Each number is 50 + 10 x the weight over the matrix's rms, rounded and kept within 0 to 99. Layers, rows and columns count from 0.

# down: layer 9 MLP down (transposed), 192x64, rms 0.101, rows 83-117, columns 0-63
# gate: layer 9 MLP gate, 192x64, rms 0.1, rows 84-118, columns 0-63
# up: layer 9 MLP up, 192x64, rms 0.101, rows 84-118, columns 0-63
down83:60 50 56 58 54 49 46 38 57 50 35 55 56 35 64 56 45 50 45 55 50 66 39 46 38 51 39 40 62 45 34 45 63 58 52 38 51 61 55 53 53 34 45 66 35 37 57 61 65 58 58 44 49 41 43 58 59 52 59 60 44 41 50 53
gate84:54 41 38 53 45 53 46 58 56 47 40 68 53 51 64 47 57 44 49 54 40 52 46 42 77 37 43 40 57 32 52 37 36 51 46 46 61 44 44 38 67 38 44 53 48 49 52 55 66 37 54 57 57 58 31 53 63 42 57 53 55 53 52 45
up84:72 28 49 48 46 75 57 45 61 55 50 51 53 52 50 70 50 45 47 63 49 54 59 44 46 63 44 48 49 63 52 65 58 51 56 41 59 28 45 57 50 59 28 48 45 47 42 38 42 52 54 54 60 42 62 51 42 52 49 63 57 60 46 36
down84:43 56 27 50 47 55 46 64 47 24 59 49 56 50 65 23 50 49 43 48 54 55 44 56 56 51 47 64 49 35 57 30 37 40 44 44 56 49 36 53 49 64 55 41 63 45 43 52 59 46 53 48 32 50 41 54 58 54 55 56 53 35 50 50
gate85:55 44 69 67 45 56 46 41 39 61 63 76 57 46 58 46 53 49 50 38 50 59 39 66 37 49 34 53 43 46 46 56 49 44 50 55 65 54 45 49 48 56 42 29 59 71 53 64 70 39 52 39 34 57 50 30 47 47 51 45 44 37 50 59
up85:67 43 57 60 42 48 57 43 44 49 56 43 48 46 45 48 54 54 41 45 50 61 43 39 42 45 61 54 47 32 58 64 40 68 58 51 65 53 34 43 38 57 53 63 54 50 54 56 45 45 57 66 43 50 55 54 71 56 53 44 70 52 35 61
down85:44 49 31 46 32 70 51 52 63 54 49 55 32 49 52 44 48 50 54 45 61 42 52 53 44 50 66 47 55 38 57 39 55 26 57 57 57 50 69 50 55 53 46 49 53 37 41 60 55 47 39 55 51 47 46 43 34 58 47 48 51 66 50 49
gate86:63 58 27 49 47 36 47 38 50 68 38 57 41 42 43 43 43 51 53 62 66 56 60 32 39 70 49 69 42 50 40 46 47 57 48 47 58 48 44 45 56 39 48 68 62 53 47 62 48 42 43 64 63 55 38 43 49 39 50 53 64 55 63 53
up86:69 55 56 47 44 46 27 51 52 57 62 46 45 39 65 57 55 30 51 49 35 51 48 33 52 58 63 60 49 42 49 54 36 57 33 65 55 35 57 34 71 49 54 61 47 53 52 46 46 49 50 43 31 60 63 51 44 58 41 36 59 52 49 50
down86:49 52 51 51 45 59 53 59 77 45 54 59 59 45 48 56 54 30 38 33 46 46 53 50 58 44 43 41 48 59 48 28 61 61 45 55 38 45 44 37 73 57 57 40 61 45 43 38 40 46 62 50 70 38 41 46 36 56 50 38 47 68 61 54
gate87:60 48 63 74 41 39 71 49 49 58 57 69 47 49 55 62 44 58 53 49 81 53 38 76 58 54 66 62 55 53 45 53 58 35 47 45 52 55 51 69 42 59 29 42 49 44 64 57 41 61 45 42 51 50 33 39 62 59 24 63 45 48 63 63
up87:46 43 40 49 46 47 46 72 70 33 55 26 63 42 23 38 50 43 59 43 49 68 63 53 41 47 29 39 57 57 50 65 35 49 50 50 58 51 57 53 58 56 53 55 49 48 37 64 39 52 53 26 44 43 58 40 60 29 54 63 56 40 42 64
down87:56 53 57 46 60 31 45 44 59 50 32 53 58 57 23 64 48 33 57 54 44 55 49 33 39 46 73 45 60 63 42 44 54 61 47 55 44 33 55 45 56 64 41 47 51 56 59 65 60 40 58 46 31 53 41 42 55 70 76 53 63 42 34 43
gate88:47 61 35 57 57 47 57 56 58 43 43 53 67 57 52 50 48 19 35 58 38 51 53 53 55 47 43 53 56 37 65 47 50 51 41 68 30 51 53 40 48 44 47 63 49 46 45 52 41 42 45 52 41 36 53 42 40 55 60 36 40 33 53 60
up88:43 48 50 61 40 56 58 52 50 51 56 42 43 44 37 59 29 57 43 46 55 58 42 48 60 42 53 58 46 48 21 36 64 37 43 47 43 48 46 57 23 65 51 62 46 44 53 60 34 42 55 65 74 51 47 50 65 49 45 58 62 45 36 42
down88:46 47 54 58 42 43 44 57 41 43 52 51 72 51 62 53 63 70 54 59 57 53 40 36 48 50 55 45 45 61 33 49 53 47 74 41 43 53 62 45 49 51 47 33 43 57 52 59 47 70 65 49 45 48 60 54 57 43 51 41 62 56 58 52
gate89:26 44 60 54 44 42 50 53 46 61 36 65 37 47 42 67 38 56 45 48 55 44 61 61 53 52 48 36 50 38 38 43 44 65 42 57 18 36 32 65 52 58 34 65 56 53 43 57 48 49 54 49 37 63 49 46 54 50 39 45 53 47 50 37
up89:66 51 50 50 43 64 49 55 48 65 54 61 49 61 63 53 55 40 53 34 54 57 38 48 39 26 62 52 52 53 44 44 49 47 74 44 56 52 51 43 57 50 68 50 55 53 44 29 58 51 51 39 66 47 51 34 47 21 44 35 54 41 65 69
down89:64 61 44 38 40 34 32 47 54 47 55 64 62 45 50 48 59 48 45 53 48 61 48 53 51 56 44 50 39 55 44 48 61 31 54 54 74 39 47 52 27 58 70 33 44 56 58 70 66 54 53 63 56 37 50 47 49 42 46 62 43 60 49 53
gate90:36 64 30 63 26 42 48 41 43 60 39 38 54 44 60 48 36 57 39 50 51 46 50 44 63 66 45 44 43 64 57 37 35 52 50 49 49 61 39 34 61 42 54 57 37 54 62 57 32 49 34 44 61 48 42 54 43 57 63 54 37 41 60 51
up90:34 34 48 66 37 38 37 34 50 35 61 35 49 52 68 44 78 35 43 34 73 52 62 31 36 41 53 40 55 43 59 54 48 69 39 42 51 37 39 61 41 48 75 47 58 70 70 53 47 59 63 42 42 60 57 54 48 34 54 56 29 46 48 32
down90:31 26 64 52 42 62 51 56 54 55 56 44 66 41 68 49 58 62 49 55 54 51 25 68 37 40 59 52 49 43 54 38 65 52 30 71 67 33 51 44 48 62 56 45 39 52 58 42 52 60 69 71 64 29 52 59 64 51 50 39 60 52 47 39
gate91:41 44 42 54 55 55 61 59 65 49 58 41 55 42 46 56 51 52 43 53 60 62 49 60 42 59 56 42 36 48 51 30 56 50 36 56 49 49 47 49 60 44 53 48 44 60 46 55 44 47 60 38 54 36 65 41 38 56 46 47 42 54 56 61
up91:71 52 54 85 43 53 23 50 56 47 60 36 56 37 30 60 52 64 42 35 46 63 32 39 43 60 65 54 81 72 46 50 48 47 50 50 38 47 52 41 59 67 23 37 78 41 52 55 51 62 66 30 54 72 65 54 53 38 44 61 73 52 56 82
down91:91 90 67 74 45 44 48 53 45 37 48 46 86 50 31 50 40 44 57 34 42 55 32 41 50 47 47 41 74 47 43 53 52 60 40 03 48 53 78 31 41 51 35 37 55 46 65 59 65 74 62 45 57 45 49 55 59 48 58 51 63 52 53 63
gate92:50 39 50 47 26 52 65 42 39 45 45 58 62 41 41 42 54 52 56 34 47 78 49 34 62 60 53 51 51 56 41 45 64 52 25 58 43 57 69 33 47 26 53 50 55 44 67 59 54 50 55 33 38 47 57 59 51 73 62 59 55 68 40 34
up92:34 61 62 36 55 44 51 48 32 46 42 34 52 54 55 51 47 52 51 67 30 42 70 54 56 36 60 58 47 47 59 47 50 57 44 59 39 64 32 52 66 37 46 52 40 47 33 51 57 56 55 39 41 35 68 54 45 41 49 39 52 49 50 55
down92:45 46 43 64 45 56 50 47 41 34 47 48 43 45 53 45 39 60 53 46 54 48 30 55 39 64 43 40 64 29 63 56 33 45 50 43 31 47 35 44 46 62 42 48 52 52 63 65 33 53 50 40 34 63 26 40 47 48 61 50 45 40 54 39
gate93:36 52 53 61 45 43 64 49 57 49 52 34 62 47 50 59 48 52 56 48 66 61 47 35 51 48 55 48 58 34 51 67 55 46 73 64 50 50 51 46 43 50 64 54 39 47 58 46 47 36 37 61 74 47 50 37 65 52 49 67 65 68 70 56
up93:56 57 44 49 64 44 57 44 57 78 52 54 66 59 47 43 42 43 69 57 55 36 58 44 35 76 47 76 54 56 45 30 42 44 56 45 66 57 60 31 43 44 46 37 34 69 26 58 54 51 48 43 42 55 41 53 75 63 72 52 41 41 26 46
down93:65 61 58 72 55 37 58 54 49 71 49 52 41 42 27 68 35 48 61 44 37 50 64 40 42 55 57 63 71 34 40 69 53 60 63 44 43 37 68 52 37 62 54 41 49 61 62 36 44 71 44 39 49 34 56 55 82 40 51 52 52 54 46 36
gate94:39 41 49 41 58 55 40 47 58 45 47 24 62 48 51 50 61 59 59 55 46 57 56 51 47 49 37 61 63 50 53 54 47 32 34 34 56 53 53 52 59 52 47 46 47 45 64 74 30 64 44 56 31 28 51 68 41 60 50 57 39 50 49 36
up94:51 40 52 55 48 58 45 60 33 57 48 33 53 64 33 58 58 47 44 41 51 62 58 58 53 35 46 43 55 51 45 68 47 61 44 56 50 25 33 48 52 59 55 45 39 43 72 53 37 41 34 55 48 34 48 47 67 61 45 61 49 60 55 37
down94:53 55 45 40 58 51 63 72 69 34 44 62 59 53 33 47 38 74 30 45 29 56 50 57 58 38 65 57 45 57 58 53 33 34 46 48 54 61 37 52 37 56 48 52 51 52 46 40 55 51 55 60 43 66 37 67 53 49 59 44 53 56 47 46
gate95:47 53 69 51 52 31 49 45 54 59 61 44 48 41 38 46 34 64 52 39 49 56 57 47 64 48 54 55 38 41 62 52 41 45 39 54 43 48 53 33 44 10 47 63 56 49 52 45 63 66 50 55 39 34 69 53 24 43 32 39 41 53 59 42
up95:48 60 59 41 51 46 50 49 35 36 45 55 49 58 51 53 46 37 66 62 45 40 60 70 39 58 25 61 45 52 53 44 45 51 45 59 68 47 44 74 61 67 51 43 51 41 55 76 43 68 51 48 55 56 59 47 59 32 48 41 54 45 53 35
down95:26 59 42 45 66 48 53 51 37 44 47 45 59 66 58 23 53 48 38 58 51 52 43 51 57 51 44 58 55 62 43 36 44 43 26 57 50 42 40 52 52 66 48 63 37 59 45 51 60 47 51 49 47 56 48 56 34 50 55 51 45 67 50 42
gate96:33 63 58 49 51 55 65 60 50 41 32 48 49 40 58 60 53 40 52 53 69 47 39 57 39 54 64 49 53 50 51 29 56 69 53 53 41 53 42 51 66 55 55 50 68 57 56 40 46 48 63 40 37 70 68 50 48 49 41 35 45 57 38 71
up96:48 66 56 42 53 35 69 55 43 47 18 51 61 54 63 42 39 33 58 49 52 52 58 65 53 53 61 57 47 42 65 35 55 59 47 50 47 67 50 49 56 50 70 48 52 44 78 54 56 66 34 44 43 44 49 50 42 45 41 44 55 49 47 58
down96:31 39 37 40 51 48 47 49 63 43 62 51 42 57 44 55 53 31 44 45 57 57 47 56 47 26 51 41 60 53 62 48 42 52 49 61 59 39 63 42 53 28 60 67 66 48 49 37 38 39 41 40 48 68 51 53 35 39 47 61 57 33 47 40
gate97:52 54 39 38 39 46 64 42 44 49 45 40 30 53 36 69 56 47 39 66 59 45 61 60 52 51 35 47 49 73 49 53 44 64 43 46 48 38 47 50 72 35 48 55 44 39 44 73 58 53 38 56 49 39 45 52 56 58 56 46 73 53 58 51
up97:52 49 59 40 49 62 46 45 54 54 49 53 57 44 63 39 49 26 44 41 64 70 50 31 33 60 59 43 48 38 30 51 45 43 40 60 49 46 58 38 50 62 36 57 58 63 50 54 52 41 40 43 43 59 56 39 62 56 49 47 41 40 54 32
down97:57 42 53 45 44 62 47 45 36 58 53 53 48 37 50 30 53 50 56 60 55 57 56 33 54 63 48 48 31 62 62 61 62 58 51 43 27 43 59 53 47 45 47 51 38 56 48 52 59 47 43 60 43 40 55 28 42 43 49 45 58 47 64 50
gate98:46 33 70 57 49 59 60 54 68 59 72 60 56 52 42 44 64 73 41 37 50 51 55 47 48 54 45 52 49 51 53 62 53 49 47 49 42 39 51 58 45 46 54 31 56 28 44 52 28 62 68 49 39 61 48 64 55 51 45 62 44 53 25 55
up98:50 40 47 62 70 43 59 32 40 44 36 45 44 59 49 50 42 46 57 60 41 43 37 46 50 62 54 42 47 53 45 44 73 59 61 37 43 54 55 43 45 59 34 47 61 44 51 42 51 51 37 74 47 49 46 45 39 45 37 56 46 50 64 37
down98:73 63 39 45 46 55 49 45 39 56 44 66 66 56 68 53 43 62 45 49 61 58 62 64 68 47 57 48 44 38 56 49 49 43 40 43 45 57 48 39 43 39 54 53 54 36 37 40 55 56 48 56 50 49 60 76 51 55 43 57 53 55 32 49
gate99:55 64 56 57 40 48 47 66 49 66 63 51 69 54 45 29 41 54 49 76 73 47 47 42 45 34 36 54 54 44 44 42 39 46 46 42 48 50 46 42 38 45 47 56 65 65 49 50 47 47 52 57 40 60 47 62 51 48 50 48 39 19 41 53
up99:46 47 58 40 53 40 48 43 48 56 56 61 46 59 67 26 25 52 57 60 50 43 45 41 56 36 40 54 55 39 64 49 54 54 46 43 55 73 56 52 48 47 44 57 49 60 51 41 50 28 47 62 64 36 35 48 45 42 49 51 62 34 50 54
down99:43 56 60 44 50 50 45 43 61 70 67 54 41 56 52 45 40 32 44 36 43 53 59 59 44 40 48 50 49 48 38 52 54 55 38 44 60 32 41 48 34 37 46 41 47 61 37 46 38 55 55 58 49 60 58 52 54 39 52 38 48 50 20 60
gate100:51 53 36 64 45 45 54 37 52 57 73 58 50 39 41 29 58 61 55 68 52 46 66 48 66 54 45 48 60 66 57 42 54 48 59 48 38 52 48 58 54 39 53 64 23 55 32 62 56 68 44 43 52 47 32 69 34 68 56 45 38 57 39 43
up100:60 66 51 52 59 61 67 41 24 39 45 52 67 58 48 60 42 39 38 41 42 65 39 56 60 42 53 62 72 53 43 41 71 54 59 42 55 54 59 50 65 67 54 47 45 44 51 53 56 66 41 36 63 42 46 54 50 44 60 62 46 43 48 42
down100:80 31 61 47 61 55 57 70 54 42 37 40 51 44 44 43 66 58 49 54 51 51 61 41 54 37 48 50 54 60 52 46 46 45 50 49 49 52 55 68 38 37 47 42 33 55 58 61 59 43 54 53 64 34 44 52 58 65 57 48 43 36 46 43
gate101:46 41 49 55 23 44 51 46 51 44 66 57 41 47 37 63 29 59 37 42 68 45 39 36 57 66 46 71 48 52 47 37 53 63 57 47 61 53 57 37 37 36 55 47 33 57 44 63 45 47 38 44 59 60 57 44 54 52 29 73 51 52 58 51
up101:44 59 51 40 64 50 39 50 60 53 54 37 32 48 65 43 67 64 59 48 37 49 66 56 49 34 56 41 62 70 62 52 48 60 36 55 33 56 54 56 47 41 60 43 59 50 55 43 52 62 69 51 43 56 37 47 54 62 57 40 55 54 43 45
down101:39 40 44 49 42 45 51 60 35 59 49 49 69 57 40 68 57 50 47 56 45 40 44 49 49 54 57 45 31 32 44 48 34 61 50 43 46 61 53 40 51 60 47 53 50 48 45 58 67 45 38 33 44 66 47 45 53 39 70 46 54 38 71 44
gate102:53 58 46 47 58 54 77 48 55 55 49 45 47 51 52 59 49 36 49 56 49 40 55 50 56 36 49 41 44 65 53 51 33 48 62 39 43 53 51 44 64 58 58 39 48 44 29 66 49 59 59 46 38 45 50 53 62 45 62 53 49 52 38 67
up102:49 53 57 58 44 45 39 40 66 61 59 61 21 62 38 44 49 53 43 38 47 48 50 38 54 56 49 52 56 38 47 45 66 44 50 67 51 48 49 52 42 48 50 53 43 41 57 48 60 41 37 59 51 45 41 38 60 42 63 44 59 54 51 45
down102:60 50 50 40 41 66 63 45 45 56 52 60 47 39 47 55 53 70 46 49 37 60 47 49 53 59 44 53 44 46 53 64 48 58 47 56 56 54 41 41 39 47 54 65 75 43 82 41 67 49 43 60 58 54 52 39 61 59 39 57 52 43 63 47
gate103:53 59 49 57 46 61 53 56 61 70 44 43 58 39 46 50 57 64 42 49 66 59 66 48 49 56 58 56 51 40 58 54 45 43 51 43 34 29 47 37 28 42 53 54 57 74 34 47 67 38 48 55 39 53 50 61 55 69 57 54 44 34 69 57
up103:46 52 50 39 50 57 82 52 36 58 44 50 46 51 70 38 51 44 24 58 43 45 55 41 57 69 59 66 37 62 51 59 43 53 81 78 50 51 55 60 36 48 54 33 36 35 53 46 33 38 57 37 55 41 24 49 78 49 58 62 48 32 36 66
down103:52 44 46 32 60 70 41 43 39 39 56 61 40 51 61 29 66 41 34 63 46 49 43 59 54 65 72 27 51 66 66 54 65 37 49 52 34 42 33 43 41 40 52 45 41 51 38 50 54 66 40 43 36 34 14 50 75 62 37 45 50 52 28 41
gate104:40 52 50 58 28 31 50 48 62 35 46 53 52 50 36 48 34 66 52 36 47 61 40 42 41 53 55 33 42 46 36 40 34 52 42 34 60 54 48 48 52 31 47 63 52 31 52 51 51 46 45 53 63 40 30 52 35 43 49 39 60 46 67 51
up104:47 44 37 57 53 51 62 44 43 59 46 38 54 49 42 58 37 33 45 46 50 50 44 47 59 58 39 38 52 43 26 27 56 59 57 40 46 70 45 60 51 37 58 50 46 42 64 47 61 58 53 54 47 23 54 63 48 59 50 51 56 57 66 54
down104:55 75 59 49 44 44 43 52 68 54 58 71 72 48 46 47 50 50 40 45 27 60 43 49 43 55 57 58 61 41 44 54 58 58 48 32 60 60 52 30 48 49 56 44 47 45 52 52 45 54 49 44 44 55 55 51 42 52 39 56 53 53 60 55
gate105:47 47 42 41 54 51 54 63 37 42 40 35 53 38 41 51 72 50 50 57 66 51 53 67 50 54 64 53 39 47 59 42 56 47 36 37 53 35 36 40 50 53 48 59 56 65 47 68 46 37 74 39 28 45 65 49 52 60 55 61 54 49 67 52
up105:50 41 58 47 49 43 39 54 47 50 44 36 56 47 59 66 73 46 48 55 45 41 46 70 47 52 56 47 41 35 62 46 56 56 63 55 49 29 42 60 58 55 43 65 30 52 51 44 41 61 55 49 48 68 73 24 50 53 55 56 61 40 61 57
down105:52 43 58 48 52 49 59 58 50 50 42 72 44 49 48 44 33 63 46 48 50 49 45 48 37 49 38 39 59 42 40 72 71 60 51 45 54 44 54 44 52 37 64 41 64 48 58 58 36 49 21 58 37 56 37 57 59 42 47 50 37 52 39 35
gate106:32 48 59 52 53 30 61 37 46 44 36 38 51 41 41 33 54 72 51 47 62 67 64 53 56 58 65 43 48 28 51 30 64 54 40 42 51 52 40 42 41 61 56 40 49 36 58 36 57 35 50 57 48 54 42 52 48 50 54 47 56 45 54 49
up106:71 51 54 43 51 38 44 66 48 59 50 54 46 45 62 47 59 58 68 54 47 65 49 61 36 47 77 50 54 38 47 68 52 47 50 43 42 54 52 52 51 40 73 41 71 47 47 19 64 32 35 63 41 51 57 45 58 48 49 55 48 23 62 43
down106:70 53 34 36 45 60 44 49 25 42 33 52 27 63 51 64 57 50 69 59 57 48 50 62 47 37 56 48 45 54 55 64 58 36 44 45 61 39 53 64 47 53 41 60 50 46 62 51 45 35 39 64 58 58 40 44 65 39 36 51 50 29 47 54
gate107:53 45 59 48 55 48 47 70 63 53 67 51 50 43 59 71 74 59 62 51 66 49 51 58 58 43 49 59 55 57 82 64 47 67 50 59 56 45 42 49 51 53 46 52 65 50 58 46 38 56 67 50 41 41 66 42 48 54 53 33 74 47 45 60
up107:58 40 51 57 52 57 56 61 58 46 54 45 57 44 45 45 66 33 74 61 59 41 51 51 47 55 47 39 49 57 67 49 44 52 57 47 50 41 45 43 59 62 48 56 36 62 54 50 45 52 74 32 40 61 46 35 36 56 64 48 59 29 51 65
down107:54 62 45 48 49 53 56 52 54 59 47 71 59 51 59 50 28 46 38 58 26 55 43 36 41 42 36 49 52 46 44 73 57 43 55 50 58 48 52 48 51 53 61 48 40 47 49 57 67 40 27 63 44 42 50 62 45 50 61 55 41 59 44 42
gate108:45 39 53 53 38 41 45 60 59 39 40 66 66 53 57 65 44 39 50 56 42 56 44 48 44 74 55 46 53 27 55 40 56 38 52 59 39 40 48 68 69 58 26 42 38 51 67 37 52 29 48 43 56 57 26 58 65 57 50 43 51 65 30 64
up108:44 41 44 50 44 34 50 35 43 48 56 66 54 49 57 48 66 65 46 30 62 43 47 45 44 38 40 56 51 54 65 64 43 57 51 32 53 43 36 57 58 47 49 47 49 64 48 45 51 47 66 44 38 57 56 29 44 37 45 54 48 31 73 50
down108:45 63 40 57 57 38 60 25 47 64 59 50 58 49 44 38 55 60 60 54 58 53 54 48 52 42 58 50 52 61 68 40 52 59 48 50 54 62 53 61 48 49 50 37 41 66 40 55 29 56 41 64 56 43 48 43 47 57 55 60 57 42 63 58
gate109:51 49 48 45 53 35 42 43 46 50 49 44 47 67 51 28 54 52 63 49 41 61 46 73 47 44 39 30 38 59 48 39 34 52 49 49 43 55 47 51 67 46 42 55 48 52 55 55 35 37 61 30 50 67 37 49 43 57 61 48 53 37 53 37
up109:60 58 23 38 31 54 50 68 49 51 50 48 47 39 39 60 44 56 37 49 34 50 48 23 59 41 58 45 38 58 36 57 54 59 45 47 54 47 51 46 38 35 47 54 53 55 41 49 42 59 50 56 43 42 53 46 61 62 56 58 51 52 48 30
down109:39 50 48 64 52 55 58 50 50 48 53 50 74 37 64 46 51 49 56 35 36 57 51 64 59 53 47 49 58 48 51 42 36 54 36 60 46 36 30 56 68 62 56 55 36 48 47 44 44 51 50 44 58 49 52 49 43 55 52 43 64 57 41 54
gate110:60 47 53 31 52 53 59 42 58 46 54 54 59 53 65 39 65 52 63 66 48 62 62 66 33 70 57 67 61 52 61 57 52 60 52 59 51 47 59 51 53 66 41 45 80 39 39 57 49 57 30 55 35 46 43 56 53 44 57 25 50 52 50 31
up110:75 38 38 48 64 47 47 39 51 61 58 48 68 36 42 49 33 39 50 42 50 59 50 42 68 59 75 33 62 39 41 49 65 42 46 43 55 69 63 31 57 39 62 58 38 41 51 50 59 39 53 71 54 64 47 57 57 54 54 52 56 46 36 53
down110:52 54 49 60 44 52 59 34 61 32 50 76 56 36 64 51 43 45 30 68 35 43 45 43 48 56 50 56 54 49 57 35 54 45 37 47 52 41 57 40 33 47 42 39 59 32 49 41 40 43 33 60 53 43 37 59 39 53 47 43 53 52 71 43
gate111:37 43 35 41 48 46 55 61 25 57 43 59 51 60 47 47 42 46 43 41 57 65 44 61 42 61 57 44 42 42 67 43 50 56 46 24 39 53 57 43 47 45 41 60 35 49 49 47 55 68 35 60 62 50 55 52 52 49 46 53 55 58 48 50
up111:37 59 50 38 54 71 51 48 39 73 55 62 48 50 64 45 39 45 44 59 45 43 41 48 43 44 57 55 48 54 73 51 56 41 41 58 60 65 39 59 54 59 44 48 51 55 48 39 41 56 71 75 44 59 51 71 57 53 54 53 55 56 38 43
down111:42 52 31 31 44 61 55 55 64 56 58 60 45 61 36 60 47 48 51 46 39 53 33 53 61 40 48 62 48 56 59 53 34 32 34 46 52 51 39 58 54 54 61 59 61 57 42 35 43 55 50 60 51 49 60 67 50 42 69 50 56 54 23 36
gate112:59 48 61 46 37 50 46 55 61 65 57 41 59 36 63 50 59 46 57 50 46 43 52 39 52 51 54 39 41 61 61 52 52 47 64 39 54 39 56 49 38 11 64 43 54 61 59 46 65 48 55 55 70 35 62 60 60 66 40 48 43 51 71 48
up112:34 64 54 67 36 48 54 43 65 64 32 67 43 67 64 52 44 52 60 39 35 58 36 51 68 59 40 71 57 70 63 37 48 50 45 26 43 52 48 57 63 45 41 37 55 56 50 40 44 48 66 51 28 55 55 60 38 44 39 50 63 60 48 38
down112:50 64 53 57 56 61 53 24 58 53 37 52 42 51 44 50 50 37 41 45 56 59 50 51 36 42 66 40 56 33 51 49 46 36 34 49 43 69 36 60 73 55 48 49 60 57 36 57 26 45 62 30 44 60 51 58 40 64 69 39 41 43 61 52
gate113:47 61 48 52 41 41 48 65 58 56 71 40 59 36 56 38 41 51 49 44 44 40 32 61 57 40 38 49 44 59 51 67 55 35 34 35 40 37 43 43 67 57 38 46 64 49 44 69 54 50 31 50 47 56 49 50 65 50 52 34 57 41 54 25
up113:52 33 45 41 77 52 47 43 67 60 48 42 60 53 45 45 48 57 48 61 40 65 35 47 60 62 64 56 46 35 47 41 40 50 53 44 41 59 62 59 53 51 48 41 63 55 48 52 53 34 52 79 53 24 41 59 58 53 67 48 48 35 52 49
down113:42 30 50 44 41 34 55 58 54 56 56 38 63 48 57 55 52 50 56 60 52 57 63 49 59 47 32 38 52 39 40 60 41 45 44 56 46 36 63 33 33 41 61 69 42 50 47 44 58 49 42 51 48 42 39 55 46 37 46 47 81 48 35 55
gate114:61 50 43 46 54 55 47 40 61 49 53 63 44 39 62 56 57 58 46 48 51 43 65 26 48 55 42 68 62 55 59 55 43 70 54 35 55 42 42 44 54 35 27 51 40 61 54 48 57 50 60 36 39 59 57 53 36 41 48 41 47 29 38 48
up114:35 52 55 52 49 48 28 42 49 45 47 36 35 39 54 56 33 50 42 44 54 60 65 46 47 58 58 53 61 71 47 56 53 48 34 64 46 62 41 52 30 49 47 54 49 57 33 61 50 62 52 51 51 37 53 79 61 46 62 59 36 46 47 50
down114:59 41 48 48 39 56 47 53 58 44 63 47 61 48 53 71 57 36 70 38 47 44 39 64 62 41 45 59 34 56 52 48 41 39 60 49 49 48 46 55 54 59 49 49 39 45 51 51 31 59 24 51 36 50 55 46 52 44 50 50 70 58 57 54
gate115:27 41 56 61 42 34 58 47 61 62 55 29 50 38 37 37 51 56 44 46 47 38 54 50 53 60 58 68 38 50 40 52 51 63 49 53 27 43 42 65 50 60 60 58 41 46 72 55 38 53 57 70 54 36 39 36 58 48 63 60 48 42 68 59
up115:33 65 43 52 55 63 46 52 56 65 63 47 59 49 47 52 48 23 62 39 55 46 56 45 45 66 36 57 53 54 52 42 50 47 46 48 31 59 53 76 30 50 47 37 43 57 53 65 57 51 49 47 40 49 47 54 52 41 48 45 34 56 46 44
down115:40 48 50 52 56 63 65 36 44 37 49 37 35 43 49 47 50 50 53 66 52 63 54 56 45 55 37 48 64 58 53 38 57 52 59 44 71 50 45 42 47 44 52 52 54 38 64 51 49 57 50 58 47 43 48 44 39 35 27 25 52 54 52 56
gate116:71 36 37 47 43 40 43 60 60 63 52 38 59 35 38 48 59 50 37 58 29 40 48 52 46 54 54 49 44 55 49 56 44 48 67 30 55 44 50 59 45 36 53 45 47 53 47 39 50 44 49 66 49 74 48 77 57 60 54 58 36 38 37 71
up116:29 46 45 72 42 56 49 48 61 38 59 55 50 39 52 52 55 50 51 67 45 61 64 58 51 44 46 46 66 51 45 55 54 53 46 39 47 72 63 52 51 48 52 41 44 34 63 55 45 36 52 45 65 59 61 43 56 54 68 60 39 52 49 54
down116:65 56 45 37 37 36 46 74 44 42 43 44 48 46 36 46 64 59 43 62 39 67 60 47 66 58 44 58 46 45 54 46 33 49 62 52 61 41 40 48 39 57 59 52 56 51 56 43 55 43 41 53 41 61 63 63 72 50 43 49 59 40 53 58
gate117:50 53 71 49 30 59 50 47 39 81 66 64 54 62 52 56 43 45 51 70 48 59 58 57 60 37 35 38 53 43 51 39 58 46 33 59 62 46 70 57 48 61 53 44 61 57 49 43 43 42 38 53 51 48 69 47 61 50 36 51 63 69 57 56
up117:47 42 38 52 60 50 45 44 41 64 46 43 45 58 73 52 43 58 45 47 57 58 54 30 60 45 49 80 47 54 41 55 45 66 59 49 58 45 31 46 43 41 44 48 47 51 64 42 50 56 38 46 50 61 55 62 53 54 45 47 70 53 55 56
down117:40 49 54 48 34 35 63 41 60 49 57 27 48 38 50 48 52 51 54 41 41 52 51 55 40 49 48 55 53 46 60 35 54 50 55 59 33 32 45 55 45 48 42 60 37 57 46 63 62 52 48 36 62 46 55 55 52 51 50 37 50 43 65 52
gate118:45 66 61 61 67 65 79 51 57 45 56 61 41 54 64 65 59 48 54 61 38 49 54 45 43 53 54 60 47 42 58 57 60 28 53 47 42 45 61 58 37 65 62 49 41 49 49 60 59 52 48 65 46 58 55 50 40 65 54 45 52 42 47 55
up118:43 43 38 50 54 58 48 57 45 30 52 48 62 46 55 38 49 45 64 44 48 62 57 55 40 34 42 36 63 56 51 63 37 54 55 67 34 53 70 52 42 55 62 43 25 26 62 44 53 65 41 48 57 37 49 42 48 45 47 54 46 38 46 43